{"n_head": 6, "n_kv_head": 6, "vocab_size": 2048, "bias": "none", "init_std_down": 0.0672, "lr": 0.00883, "schedule": "wsd", "final_lr_fraction": 0.0, "doc_mask": false}
Each number is 50 + 15 x the weight over its row's rms, rounded and kept within 0 to 99. Layers, rows and columns count from 0. The size before them is the row's rms in percent of the matrix's.

# layer 2 MLP up, 768x192, rms 0.0671, rows 605-677, columns 0-47
110:50 40 81 29 49 38 81 58 37 65 72 49 28 44 39 48 46 66 33 63 50 66 47 45 47 25 83 53 42 43 59 30 74 43 23 63 25 31 59 54 44 49 39 36 58 66 59 14
097:41 33 71 63 37 45 55 43 78 67 34 60 52 71 54 17 67 58 51 47 40 23 56 47 30 37 51 62 59 68 66 60 56 64 44 51 46 44 53 43 56 48 61 74 63 59 73 21
089:41 35 45 46 24 80 45 64 48 14 49 55 27 75 31 45 57 48 13 58 51 46 58 58 43 36 49 62 27 58 61 32 41 49 67 61 46 59 60 55 36 58 61 33 50 33 54 29
106:25 57 73 67 62 32 56 46 51 51 16 40 58 69 43 61 43 52 36 22 62 35 54 32 32 71 54 28 54 45 55 42 51 38 35 36 52 68 53 39 52 62 18 25 30 42 53 49
100:41 55 27 49 67 41 75 58 29 40 49 45 62 58 64 53 44 56 41 40 48 45 61 48 49 47 61 54 69 49 79 55 59 50 63 59 64 51 47 68 52 35 34 76 43 46 48 54
100:26 51 53 40 43 77 39 27 49 45 44 52 48 51 76 62 85 45 42 62 34 73 69 57 53 50 42 10 60 52 57 63 48 73 59 51 48 34 56 60 60 59 72 42 45 67 31 58
099:35 29 54 46 49 59 45 20 62 41 41 22 43 46 74 59 70 55 42 46 79 55 66 42 62 23 69 75 45 84 33 44 58 58 27 80 46 44 51 49 53 71 66 31 27 27 53 55
129:24 53 42 25 48 54 60 50 49 48 28 45 73 52 43 45 51 68 47 49 40 74 71 44 80 40 62 46 41 56 61 35 27 33 26 43 42 47 46 39 57 50 39 37 36 43 78 64
092:56 64 44 43 70 31 38 52 56 44 40 65 28 72 61 32 94 38 31 22 49 42 44 51 30 49 32 56 73 34 47 47 49 51 51 65 72 47 33 38 26 45 35 75 42 60 46 45
087:53 81 52 29 63 64 47 46 55 52 56 46 31 53 65 73 39 41 62 32 51 41 54 70 52 53 55 27 82 43 62 37 73 43 43 54 21 57 23 32 57 44 47 41 66 36 48 49
096:59 27 63 57 50 50 78 16 72 30 59 58 46 59 46 57 51 56 45 48 41 62 40 44 46 53 59 58 34 35 36 55 39 33 43 51 66 09 37 41 41 34 51 11 30 49 54 20
130:40 35 49 35 36 43 49 18 53 56 37 33 30 50 40 39 22 64 36 59 71 37 54 05 61 47 60 54 44 50 71 42 41 55 19 40 41 63 61 46 40 42 68 71 37 49 45 49
105:34 30 59 49 76 44 50 62 43 23 39 45 55 42 59 69 85 49 54 79 52 48 76 23 44 57 53 43 49 44 49 59 39 53 40 45 52 77 75 69 30 44 39 22 65 68 65 70
100:46 57 53 61 54 34 28 44 45 68 37 27 36 28 22 42 51 29 46 29 76 67 36 54 55 43 22 33 73 39 49 40 72 63 53 66 38 63 69 41 37 64 37 28 60 47 22 50
090:70 61 17 68 36 54 45 65 41 54 64 76 49 31 74 59 52 38 48 30 61 68 63 52 24 44 18 65 77 64 72 46 47 37 49 79 43 31 40 73 64 59 81 34 38 57 54 33
095:07 16 66 76 45 71 32 49 43 23 53 26 42 42 33 50 20 55 27 52 67 48 42 68 45 44 49 55 57 49 34 31 74 40 47 53 76 58 65 32 68 63 53 64 18 62 43 53
108:45 35 52 31 32 56 81 64 37 41 44 64 30 67 28 55 47 67 51 35 74 70 48 69 30 70 40 22 43 37 71 49 63 63 39 40 50 62 46 54 38 62 25 43 33 52 39 46
103:56 66 60 60 29 64 49 36 40 37 56 52 60 27 60 18 42 42 40 17 46 26 44 34 38 31 23 59 68 61 50 78 61 28 33 50 65 62 65 42 69 29 49 55 56 47 34 43
097:39 62 56 42 58 62 19 35 59 44 34 41 54 77 50 57 37 63 44 49 61 48 61 67 78 41 61 66 30 77 61 54 50 36 30 58 67 63 37 68 26 59 44 30 25 72 35 60
092:64 42 48 61 48 44 29 45 56 68 70 72 34 62 56 49 60 48 47 38 34 41 53 67 21 41 50 43 67 57 52 67 72 54 67 37 66 74 44 33 52 31 37 76 39 85 58 59
100:45 71 65 28 46 38 31 47 66 72 37 60 38 61 64 40 48 32 26 73 42 72 49 31 81 48 54 60 49 14 52 41 62 44 53 60 68 59 65 20 51 25 46 40 34 48 46 51
096:55 26 44 47 54 55 58 36 41 36 81 49 52 73 79 28 44 64 50 71 35 44 16 57 10 57 67 35 72 55 54 37 52 48 28 37 75 60 36 43 34 23 43 26 50 70 48 55
088:37 64 59 70 41 47 42 61 33 09 62 47 26 52 59 55 61 44 50 69 45 23 48 59 65 38 50 66 37 57 49 14 49 38 60 57 59 47 55 47 21 61 46 46 58 66 06 46
102:38 45 61 38 64 79 24 66 40 23 20 16 63 43 54 78 54 66 33 25 46 57 39 56 50 60 32 41 41 57 41 36 16 19 38 72 78 43 60 35 58 33 33 44 33 36 48 38
114:38 61 42 80 51 51 39 44 34 69 30 71 74 49 52 94 63 61 45 49 88 40 62 45 43 54 52 36 59 66 65 38 51 47 62 51 67 55 60 72 46 34 53 74 26 40 49 24
171:61 44 55 68 71 32 74 57 24 20 53 41 46 29 75 55 52 46 77 93 61 41 40 69 43 24 61 58 72 58 53 31 45 65 45 56 61 44 30 46 54 50 45 55 74 37 57 52
098:44 53 25 49 52 43 82 16 47 60 42 52 59 48 48 68 57 41 45 47 63 60 63 71 79 64 52 30 78 24 51 23 57 33 43 77 59 43 58 46 40 39 53 54 43 43 36 47
100:59 45 39 17 27 55 41 44 32 65 33 41 42 55 48 87 43 60 72 82 27 11 59 61 53 60 28 43 55 56 54 45 53 41 34 47 51 41 75 52 44 38 66 32 47 47 38 34
106:70 32 43 31 47 75 36 33 41 41 45 64 63 74 79 30 43 51 32 35 31 56 39 25 51 90 47 51 64 45 48 49 12 69 29 45 62 63 48 53 12 51 56 41 61 72 31 38
093:81 39 52 37 45 66 61 67 62 38 29 50 69 47 46 39 56 61 27 65 54 77 49 35 35 34 58 28 49 36 71 45 46 27 43 69 49 72 51 55 50 24 74 28 31 51 49 52
104:42 47 59 51 63 47 33 51 48 34 61 81 59 43 58 46 50 81 47 45 32 56 38 85 43 33 51 30 39 36 34 71 58 66 54 52 85 47 57 25 66 36 39 34 46 61 34 65
098:39 60 56 60 54 53 54 44 43 65 29 66 48 58 82 33 71 87 45 53 23 55 60 33 48 57 52 64 16 31 57 35 60 63 30 30 50 30 62 60 74 39 40 58 58 42 45 47
179:49 27 31 75 75 34 54 18 49 51 53 76 65 58 58 54 55 30 51 60 70 53 45 65 47 55 66 46 71 54 32 47 42 30 59 54 50 43 48 61 46 52 63 49 39 37 23 47
107:58 35 42 42 61 48 48 54 38 44 19 51 63 22 42 55 58 91 30 64 69 52 44 50 46 82 81 59 40 46 53 65 47 70 30 53 50 44 62 72 73 41 50 58 43 78 53 27
109:37 21 48 33 17 31 44 37 45 19 17 47 52 75 56 27 36 42 48 50 41 41 57 49 52 38 65 57 38 39 39 77 43 78 41 47 55 54 55 38 36 34 47 32 65 77 68 50
104:43 63 54 58 62 46 42 45 60 30 34 62 39 43 63 67 68 78 42 40 59 38 48 52 54 59 54 54 75 28 54 27 46 76 57 63 49 58 53 61 40 45 26 65 65 55 46 50
090:56 47 56 40 50 60 30 62 13 25 44 85 44 64 59 60 86 56 45 31 75 36 76 31 28 55 39 79 53 31 49 52 56 53 40 62 46 78 43 56 62 37 59 43 67 47 26 22
094:03 42 83 16 48 55 64 40 57 53 56 69 42 65 37 35 52 55 33 47 60 30 82 63 66 25 33 53 71 37 45 52 53 59 30 48 62 50 75 30 37 46 72 52 45 37 55 65
085:49 50 24 76 64 48 43 32 59 73 37 38 61 53 45 57 08 41 59 35 47 42 49 59 51 51 43 47 54 51 54 48 64 54 29 46 37 31 51 41 60 54 69 51 24 47 76 39
106:51 48 71 49 70 50 86 24 29 41 34 54 52 37 43 42 38 47 36 50 60 65 57 53 47 36 19 79 46 65 64 63 53 67 36 62 43 54 46 64 49 49 75 28 50 32 23 50
094:38 39 38 38 42 66 69 60 69 59 49 57 37 50 28 62 57 24 28 41 58 50 60 49 95 18 34 43 38 28 63 40 63 58 27 51 76 51 42 91 49 20 45 60 43 74 53 50
097:21 48 46 43 26 57 64 46 51 22 50 47 61 64 48 38 57 52 41 42 67 53 66 73 47 71 62 43 61 61 44 47 56 41 46 35 53 68 60 43 58 55 73 40 60 30 62 48
101:50 69 42 39 52 38 56 50 45 46 43 47 51 49 50 29 46 58 34 31 35 35 36 44 66 55 43 26 57 61 27 65 47 69 46 99 52 60 50 59 63 35 20 36 69 50 51 41
083:38 55 49 65 43 53 31 52 45 47 20 38 31 72 35 35 62 54 48 28 41 47 74 42 46 74 64 54 41 29 31 44 64 56 68 25 45 49 55 42 56 57 56 47 67 59 36 36
107:62 75 27 11 38 54 67 54 22 57 40 59 67 56 51 48 52 36 55 71 62 62 52 43 38 73 49 17 50 41 56 37 66 59 64 52 47 24 39 56 41 32 51 60 58 46 59 40
091:78 77 37 69 38 24 70 56 67 78 73 36 87 38 46 45 41 45 54 30 45 36 44 39 33 36 35 57 43 60 68 59 36 43 54 65 60 37 47 87 53 56 37 52 73 91 57 55
130:27 44 30 39 70 47 74 67 55 87 64 62 61 73 57 76 36 34 40 69 50 53 66 29 75 87 56 38 48 60 46 48 62 57 39 52 68 39 49 44 39 48 30 48 73 36 47 63
092:36 51 39 53 55 39 62 50 37 40 46 34 41 40 26 62 79 39 40 20 43 50 62 78 78 43 52 35 63 64 51 23 32 66 35 35 57 58 64 63 46 32 66 88 58 55 36 54
110:34 26 33 47 73 28 47 40 31 57 46 51 74 68 36 70 36 66 63 48 53 40 60 61 72 61 59 40 66 30 54 37 56 78 60 62 49 52 68 55 42 58 38 38 43 49 59 52
114:46 64 73 66 24 33 24 54 35 29 38 60 84 49 62 29 20 44 46 42 43 59 41 58 53 64 43 75 41 60 54 69 17 75 63 49 51 50 33 70 55 48 42 50 60 57 34 46
110:41 68 37 39 53 60 65 58 63 01 77 32 84 20 58 63 57 59 67 71 63 62 54 43 64 33 33 36 29 60 43 51 26 48 47 39 88 62 57 17 74 47 64 64 46 53 66 51
100:56 51 66 39 55 47 45 33 74 68 43 77 48 44 53 37 51 32 52 64 49 07 47 37 53 73 49 37 42 36 36 52 74 42 30 53 65 41 56 49 67 31 46 28 62 56 30 37
097:56 43 85 42 42 60 48 50 61 25 57 42 82 63 32 50 44 57 49 36 53 43 48 60 62 73 64 49 44 54 46 71 31 49 43 36 52 47 30 52 50 43 35 42 43 57 47 61
082:41 50 55 54 47 72 79 52 59 36 77 35 53 43 53 21 54 72 53 66 55 48 77 43 56 64 58 58 42 43 52 48 54 41 57 47 27 26 43 60 48 26 50 64 15 34 53 52
103:50 51 50 39 53 35 54 43 33 32 41 58 50 61 57 46 49 46 30 38 38 25 36 53 55 62 54 59 35 51 62 58 50 69 27 78 49 38 44 74 39 46 41 33 34 31 64 30
111:51 70 20 59 37 52 65 22 18 54 24 27 30 50 59 45 41 38 29 40 74 39 50 24 42 52 66 63 36 39 66 57 53 51 42 72 33 67 27 40 49 34 33 43 41 45 35 55
108:53 36 70 65 60 59 57 44 37 39 59 48 69 54 74 68 55 61 35 76 49 40 52 71 51 82 42 50 39 50 29 41 41 37 28 30 45 30 38 44 71 60 83 57 46 47 42 50
103:32 58 63 58 36 33 58 59 53 47 44 35 57 33 51 63 59 65 47 36 53 50 74 69 42 51 45 69 31 41 65 46 28 49 44 49 60 47 39 58 46 46 63 53 74 36 41 43
099:55 48 33 44 84 51 45 38 28 52 45 69 49 51 51 40 45 61 40 46 39 99 37 69 57 55 49 64 69 78 58 66 63 55 38 79 55 68 40 82 46 39 42 42 64 54 68 44
091:59 47 45 38 78 20 69 55 65 21 59 76 49 57 76 59 26 51 27 60 54 55 49 53 74 48 38 37 66 51 65 17 32 46 46 57 77 67 36 58 63 51 43 62 26 27 62 53
094:19 46 40 40 77 27 37 56 59 38 48 72 47 45 20 82 55 55 38 73 39 50 68 42 36 37 70 48 16 35 15 65 58 35 29 66 54 29 35 65 61 60 59 52 46 56 67 71
095:50 72 43 40 57 63 49 58 22 44 40 56 36 44 27 54 68 39 55 38 60 56 81 46 33 55 31 46 48 51 56 44 49 55 18 66 47 70 42 66 52 22 68 59 37 53 63 30
096:44 51 58 55 57 62 42 65 43 63 62 48 29 26 41 23 46 51 38 54 45 28 25 60 47 50 35 49 53 54 20 58 32 45 26 32 62 52 66 14 38 36 56 18 58 97 64 49
091:45 49 42 68 58 69 53 45 54 80 40 53 58 30 50 69 72 40 40 46 71 73 46 59 21 49 66 48 77 51 33 40 77 36 27 38 48 37 99 62 33 48 43 49 34 48 68 48
084:66 45 72 61 53 60 76 62 44 51 46 66 41 69 60 17 74 40 67 42 55 31 57 52 51 49 53 57 43 56 54 60 62 50 54 42 48 47 33 62 78 60 47 32 72 56 47 37
092:48 49 53 45 48 69 33 81 39 39 60 46 54 72 53 42 62 62 41 86 50 71 63 44 58 44 62 57 38 55 53 52 63 30 42 79 49 55 57 69 18 42 34 33 30 34 50 49
085:49 50 24 47 43 31 89 79 68 33 68 53 53 47 59 29 58 51 36 48 46 38 37 57 69 42 37 36 40 40 61 64 58 62 40 47 34 12 43 49 56 54 46 67 38 42 61 44
095:36 40 34 68 54 83 64 50 63 34 36 58 34 57 51 47 65 63 42 56 52 73 72 71 62 90 41 67 54 49 48 56 39 43 34 53 50 66 76 29 39 51 58 61 53 04 42 51
094:72 22 52 54 80 44 28 35 47 20 54 65 63 61 72 66 64 45 47 16 59 56 51 42 56 31 35 30 25 46 67 71 27 50 42 41 57 37 75 38 15 62 75 31 54 44 25 42
101:50 47 60 60 73 39 49 31 62 60 24 33 75 56 40 66 62 36 50 60 39 95 43 74 61 53 21 42 36 27 43 61 51 37 22 59 51 75 34 27 28 50 41 60 32 59 69 50
108:55 51 34 36 47 51 70 41 82 42 67 41 66 50 48 61 64 61 83 60 59 40 44 45 63 47 51 16 36 42 80 34 59 70 46 39 50 57 48 52 21 49 46 75 49 40 76 44
111:69 44 61 49 44 60 71 19 29 23 48 68 59 83 49 56 31 30 44 53 42 58 51 64 48 62 63 41 64 67 35 57 56 33 39 33 51 71 68 61 49 52 58 57 38 29 61 24
091:57 33 62 64 67 41 41 67 29 39 17 62 72 26 48 56 51 77 47 36 52 49 48 44 70 12 61 51 49 63 57 32 42 36 30 56 28 72 64 69 53 30 54 44 40 59 65 56
# layer 2 MLP down (transposed), 768x192, rms 0.0672, rows 605-676, columns 0-47
113:08 40 37 60 55 64 36 48 60 60 51 68 27 66 58 56 47 30 63 74 18 69 64 79 70 29 52 36 69 49 36 49 42 66 56 55 56 64 38 32 33 63 48 34 56 53 65 53
098:66 61 79 57 73 59 46 60 38 60 66 41 44 56 69 64 58 63 64 42 33 51 38 38 26 67 78 23 62 42 55 72 42 38 49 50 46 27 11 73 41 60 34 56 56 50 53 63
091:20 19 72 24 71 03 78 74 41 42 57 39 57 35 29 87 55 65 60 63 39 63 59 53 32 58 49 55 51 40 32 72 46 66 69 79 37 52 33 74 51 35 52 49 30 48 56 37
090:74 54 30 60 64 51 43 66 59 61 32 65 44 42 19 44 49 43 68 56 42 54 49 34 68 20 53 67 31 56 38 38 28 87 59 41 29 62 33 39 58 48 63 64 85 66 41 41
102:31 28 32 44 74 30 63 31 45 64 31 50 48 33 52 41 51 40 38 48 64 51 49 47 81 25 59 47 50 31 32 24 56 62 41 37 75 43 63 43 50 50 76 57 35 46 50 39
103:73 47 13 18 72 40 79 27 41 60 52 23 57 45 62 74 58 63 56 60 43 23 52 61 61 49 52 31 87 40 65 51 48 43 70 62 41 63 49 55 84 38 66 81 50 42 60 59
099:67 73 43 54 45 49 41 61 49 48 55 41 40 35 61 69 51 38 59 57 58 27 50 99 46 62 66 45 79 29 49 59 38 64 64 58 61 43 75 49 61 62 79 68 27 34 58 59
122:41 61 61 35 45 96 56 42 62 45 44 59 74 37 55 39 34 64 67 55 48 61 47 58 64 45 38 28 43 47 53 14 41 50 63 67 27 59 56 51 35 54 54 33 40 50 47 42
096:47 56 48 26 44 37 58 28 66 55 37 53 42 21 51 73 53 67 83 54 64 59 54 43 21 32 50 37 32 71 46 38 46 50 55 68 41 44 48 69 53 28 33 68 24 37 38 51
085:62 43 65 51 59 40 67 46 48 42 56 35 25 77 47 48 62 39 50 31 37 47 35 66 62 19 28 65 17 50 23 47 39 31 25 31 32 46 35 74 83 62 65 24 44 57 43 60
098:60 48 36 53 68 48 99 47 52 51 62 45 75 20 51 79 77 42 66 64 53 66 27 38 39 40 54 48 43 55 55 57 49 43 64 33 69 16 41 27 49 45 65 52 68 60 22 50
130:55 32 54 47 44 77 51 20 80 41 51 42 52 51 43 25 49 65 47 49 73 24 65 57 56 70 60 43 60 22 59 74 50 50 52 30 63 58 48 31 48 48 52 56 32 77 67 65
101:52 40 59 46 46 47 57 58 58 55 67 43 37 53 43 43 42 51 48 36 34 23 77 49 67 42 77 70 73 68 48 87 34 62 45 38 52 68 66 73 45 47 37 80 43 64 48 77
096:43 71 55 15 37 73 45 57 53 51 36 66 52 71 48 62 68 56 32 73 58 58 50 18 60 41 64 46 09 45 47 42 34 51 56 71 85 31 33 47 59 56 46 62 37 52 66 66
074:47 32 74 54 24 52 56 31 72 59 41 61 51 84 71 55 51 40 41 34 36 39 51 53 57 57 62 57 14 25 33 51 43 45 45 55 08 58 72 22 32 56 48 71 41 47 37 33
111:45 18 43 69 60 45 44 50 32 25 43 12 43 57 47 51 06 57 45 55 48 56 36 43 36 33 34 42 65 71 57 47 52 44 41 54 21 36 49 50 58 34 41 49 74 55 44 60
108:60 58 76 35 29 75 50 09 41 49 37 28 60 49 78 41 50 51 29 44 27 32 54 29 67 49 32 45 53 52 26 50 45 58 42 33 60 37 40 52 49 67 51 66 62 44 53 59
099:39 66 47 73 44 24 51 38 38 50 47 12 55 66 35 33 61 24 50 21 65 45 71 63 62 60 60 53 59 65 51 57 32 41 49 43 41 70 51 69 59 86 37 49 29 67 57 65
096:55 70 57 50 51 31 63 45 89 51 29 52 27 32 51 48 21 31 78 37 59 46 48 58 50 37 41 35 67 48 67 42 24 46 69 51 31 00 69 55 39 56 49 35 42 50 62 28
073:28 58 61 45 47 30 61 46 54 31 42 62 65 49 62 50 53 34 61 86 47 58 41 31 73 36 52 60 54 45 60 24 13 62 34 58 62 46 41 36 59 48 54 42 79 20 37 26
094:63 50 62 55 95 33 42 64 39 56 66 56 53 63 42 56 73 58 47 63 50 29 59 35 54 40 60 54 40 41 47 28 64 36 73 62 39 81 64 38 52 47 53 92 42 41 59 43
091:29 47 62 50 39 48 43 73 48 54 49 54 49 40 60 52 39 40 36 33 53 44 65 62 41 68 58 41 52 41 38 67 48 73 60 43 54 86 66 63 59 54 59 54 58 49 81 53
079:52 45 78 31 34 32 43 55 53 68 51 78 68 69 51 27 59 59 59 25 62 77 39 43 39 52 51 33 52 77 46 65 67 48 37 75 32 54 57 61 54 25 24 55 29 65 68 45
108:69 23 61 40 47 42 35 40 25 20 32 35 75 26 47 59 48 45 42 48 68 62 63 35 56 68 48 41 22 70 73 88 61 47 64 63 43 62 60 67 35 68 32 44 42 39 28 60
117:47 71 59 51 51 87 69 71 49 36 75 56 44 28 47 40 83 57 58 48 58 64 47 35 50 38 51 39 82 49 53 42 62 37 40 65 36 39 68 63 47 57 48 51 22 28 44 45
164:65 52 27 42 66 53 72 59 45 61 56 37 24 22 56 66 41 47 49 56 75 36 56 30 32 39 65 12 51 39 34 32 39 62 68 78 35 51 70 27 38 77 42 55 42 68 59 37
095:69 47 56 46 68 34 58 64 61 20 62 55 59 58 27 54 38 38 67 52 76 69 38 41 27 78 75 42 43 37 49 46 37 46 76 39 25 49 43 27 51 46 53 34 67 68 68 33
103:34 48 31 56 50 64 46 44 49 54 61 46 80 61 58 64 31 70 57 31 54 51 70 43 47 48 44 77 30 48 44 35 84 49 73 62 61 34 41 52 39 52 23 61 61 43 37 43
101:73 34 61 68 53 30 60 35 65 45 56 70 62 24 51 60 46 60 79 50 55 42 63 35 25 53 41 39 27 74 15 03 56 61 42 47 23 55 53 35 22 46 34 42 34 38 52 26
089:33 42 23 56 40 34 57 77 42 63 45 37 07 62 52 61 57 49 66 48 28 55 67 34 44 36 49 56 23 47 24 49 36 45 45 45 42 27 18 30 47 66 42 71 53 35 34 50
106:34 70 52 73 59 49 57 71 21 56 58 56 67 40 61 26 28 69 50 42 32 48 62 51 25 32 46 78 45 53 63 58 49 51 25 42 59 70 25 23 50 42 47 52 52 45 38 46
103:62 51 62 36 56 33 48 30 47 52 62 45 61 34 48 46 59 55 56 68 35 50 65 40 62 71 26 72 73 49 70 40 59 54 63 58 50 72 38 63 37 64 46 75 56 41 46 48
152:46 44 53 72 55 55 59 49 64 35 51 47 36 50 69 73 62 30 42 72 79 30 42 67 64 33 73 42 32 38 20 40 39 41 41 17 65 48 49 54 61 50 69 81 36 60 59 46
111:60 66 49 40 52 35 72 74 73 37 60 48 50 56 56 41 45 82 46 32 31 32 63 62 79 57 46 21 58 63 70 59 70 36 34 31 43 80 50 51 51 34 33 20 40 56 40 53
097:42 54 42 64 81 47 47 14 33 57 34 53 70 61 78 80 68 69 44 45 32 42 58 63 66 36 59 47 71 60 34 41 49 47 50 87 72 52 33 39 63 58 28 52 32 52 74 30
115:38 35 43 64 74 56 46 29 67 45 55 47 37 49 51 67 47 41 46 35 67 53 30 63 41 36 61 50 41 53 56 36 37 65 44 68 62 48 37 54 52 14 66 51 16 86 59 63
097:41 13 34 41 50 47 64 45 62 74 44 48 57 62 59 53 35 47 48 60 37 41 40 61 54 72 54 35 43 71 48 37 63 44 35 69 64 43 65 31 23 51 33 57 41 52 68 56
086:60 48 42 66 47 62 40 25 39 63 37 49 63 54 80 54 42 44 75 71 82 44 62 30 53 46 27 46 55 05 68 34 54 37 34 66 70 28 61 39 62 74 23 52 50 47 34 51
083:54 50 28 54 43 55 62 61 62 61 16 47 27 52 54 18 46 11 37 46 48 28 53 32 52 54 44 55 52 37 71 39 37 70 39 35 60 43 47 52 59 39 74 70 64 43 50 53
099:59 39 32 44 15 39 47 58 44 79 55 57 55 56 32 59 65 52 90 46 45 27 29 48 19 45 43 43 29 66 20 39 68 40 58 57 43 54 72 60 71 46 52 71 46 41 35 58
088:62 54 63 53 99 61 25 25 62 41 53 27 74 48 55 48 51 20 78 56 35 71 54 49 45 54 52 53 38 60 29 32 54 43 50 50 39 43 48 52 51 42 55 68 34 51 50 66
088:44 63 65 58 46 49 47 47 55 67 42 51 13 43 44 60 31 52 16 46 46 28 74 43 59 32 40 57 56 60 44 41 48 64 37 23 64 19 45 80 42 54 43 53 79 60 60 63
103:35 55 16 52 58 47 35 64 65 71 52 68 40 43 21 47 50 43 76 51 61 80 74 61 56 55 45 47 90 76 35 51 64 60 27 55 59 69 67 47 23 52 50 73 29 28 77 51
077:59 69 70 27 34 62 52 62 31 54 57 53 32 19 39 56 68 71 51 54 63 72 42 66 47 51 34 63 51 39 54 34 60 60 20 84 75 58 71 49 47 48 49 93 33 43 56 43
102:34 46 38 61 40 54 59 53 70 52 58 38 64 61 45 72 67 48 74 72 34 61 47 53 63 54 68 43 61 28 48 35 64 48 34 40 43 53 41 41 53 57 29 49 56 40 54 36
074:45 37 71 46 65 64 32 44 28 69 35 32 29 56 34 64 67 69 21 35 53 52 39 49 79 50 48 71 66 59 23 33 72 48 56 18 20 43 38 40 61 77 59 36 55 52 38 64
132:83 55 61 63 68 55 70 67 65 56 47 68 71 45 46 42 73 45 61 50 56 31 45 09 32 45 52 77 34 28 40 49 51 40 43 54 47 35 44 59 47 18 65 37 74 48 35 38
086:42 36 61 59 77 51 37 46 61 77 32 78 50 53 39 76 37 59 59 50 62 72 28 34 39 65 47 37 22 48 80 22 80 17 56 36 60 59 46 42 63 71 47 25 54 57 56 75
107:36 48 39 34 60 25 39 59 83 48 61 39 69 63 54 57 55 65 22 62 51 78 83 58 52 58 35 78 46 42 44 34 48 30 28 33 59 17 59 25 50 34 59 69 59 51 71 53
102:26 56 27 00 48 44 69 60 69 43 45 58 55 53 52 65 66 26 41 37 53 29 51 16 62 52 50 27 56 75 62 39 52 53 67 39 48 54 48 54 46 60 58 29 77 72 71 47
101:31 50 42 03 43 37 57 64 55 46 36 71 53 66 67 54 27 52 38 43 40 47 48 57 40 68 24 83 25 46 76 68 80 61 62 52 45 45 53 64 40 52 51 88 42 54 73 52
104:19 41 36 30 58 34 40 57 69 38 23 50 44 56 51 54 25 47 56 22 32 57 58 56 43 57 51 28 56 47 53 66 71 38 34 23 34 21 77 36 60 31 36 60 49 26 65 54
105:35 79 84 42 44 42 49 39 45 63 50 45 62 54 59 49 47 45 75 15 61 61 37 05 50 51 23 64 45 32 53 27 67 32 40 60 74 36 93 55 49 62 50 47 73 42 48 40
076:35 62 61 18 33 45 46 68 64 58 37 62 47 59 91 66 73 42 71 42 59 26 67 62 41 52 32 41 52 46 67 40 45 59 56 68 62 54 71 44 52 40 69 63 40 64 70 41
110:56 50 66 45 52 81 35 57 40 36 46 34 70 51 39 46 33 55 52 59 22 49 36 62 43 68 40 47 50 76 52 55 64 58 36 57 64 63 64 71 34 40 36 23 57 66 73 44
110:99 40 53 15 61 55 39 40 63 64 58 46 53 43 44 49 40 44 47 57 05 47 49 75 68 23 40 21 84 38 36 54 81 43 53 41 47 40 76 41 19 51 67 70 44 53 33 41
111:54 44 65 43 83 84 51 55 40 79 51 50 61 67 72 35 54 58 32 56 49 60 36 16 50 47 36 52 45 69 62 63 57 45 52 43 62 59 33 59 49 59 37 47 49 41 66 42
101:58 62 42 61 46 62 48 68 75 67 70 61 52 55 53 25 49 47 48 54 61 46 43 43 38 51 46 48 58 52 47 66 62 40 53 64 67 64 29 43 77 44 56 75 48 35 47 48
098:28 71 51 62 43 43 53 44 45 56 41 61 32 44 31 38 48 47 40 51 16 49 46 35 62 44 31 48 63 33 36 33 40 53 75 33 32 39 42 54 59 35 53 63 20 60 47 41
093:67 52 60 42 38 96 46 77 44 56 44 33 49 27 62 58 53 49 56 55 60 55 44 65 25 44 49 40 70 56 38 40 33 48 50 40 41 81 53 46 30 63 29 25 47 57 30 41
097:45 52 55 47 50 58 33 71 46 30 37 46 27 57 73 52 55 36 17 62 45 52 32 36 15 43 42 44 49 47 36 43 39 35 71 58 39 33 48 27 47 79 42 71 44 52 71 41
109:56 38 44 49 39 30 37 70 72 61 37 56 46 62 35 42 33 61 32 51 83 26 36 67 62 60 70 31 32 80 69 42 21 42 46 68 31 62 63 57 28 26 60 35 56 48 37 31
089:49 34 57 46 32 57 52 43 68 63 47 62 73 69 37 60 47 70 76 40 51 66 52 54 41 31 55 55 49 20 42 71 54 62 48 35 76 33 39 53 56 36 54 82 49 06 59 55
102:68 66 44 60 58 18 63 67 51 46 55 45 49 36 36 55 51 29 56 49 44 57 48 33 44 29 44 42 37 75 70 35 40 28 58 39 63 78 90 57 44 72 61 42 54 63 43 62
076:55 27 57 38 42 35 28 38 64 48 63 38 52 52 63 85 52 31 52 41 47 37 44 67 58 64 47 64 67 50 51 43 56 46 48 44 60 81 81 70 27 58 54 39 37 77 59 45
087:46 44 52 64 41 53 44 14 59 42 41 53 58 39 34 37 36 43 63 56 55 37 22 46 39 49 69 60 76 77 53 59 57 22 59 69 55 36 84 38 29 47 60 58 68 46 36 64
092:46 49 51 38 58 68 31 49 48 67 35 63 59 53 39 54 58 33 46 54 73 39 42 48 63 60 84 43 81 80 60 48 67 40 60 51 61 81 73 63 44 60 44 36 28 73 54 61
101:51 58 58 55 73 52 64 59 38 55 37 59 29 78 46 34 33 51 75 61 57 47 45 00 33 26 80 38 45 57 45 67 55 39 61 57 67 55 38 50 55 53 59 25 45 59 22 50
099:47 61 70 36 40 39 80 36 38 58 30 48 53 07 33 47 56 44 12 36 33 78 50 56 32 70 39 29 53 66 60 32 47 79 42 60 37 57 49 74 48 64 53 56 68 53 62 69
097:81 49 71 66 64 26 59 64 58 72 46 22 52 31 43 46 61 45 65 75 70 57 53 76 46 46 48 36 41 41 82 53 43 68 61 32 18 45 45 24 48 74 58 29 50 71 42 68
103:45 50 96 59 52 80 94 54 62 67 64 45 60 83 59 67 56 64 62 42 51 44 49 59 53 28 63 69 31 59 60 49 54 34 44 82 29 42 56 52 77 48 24 61 65 42 51 42
111:36 64 46 46 37 56 41 61 65 54 50 56 51 23 41 51 62 72 62 48 60 39 42 68 48 73 72 58 30 36 36 32 64 56 34 43 31 60 41 44 67 54 38 75 37 41 41 64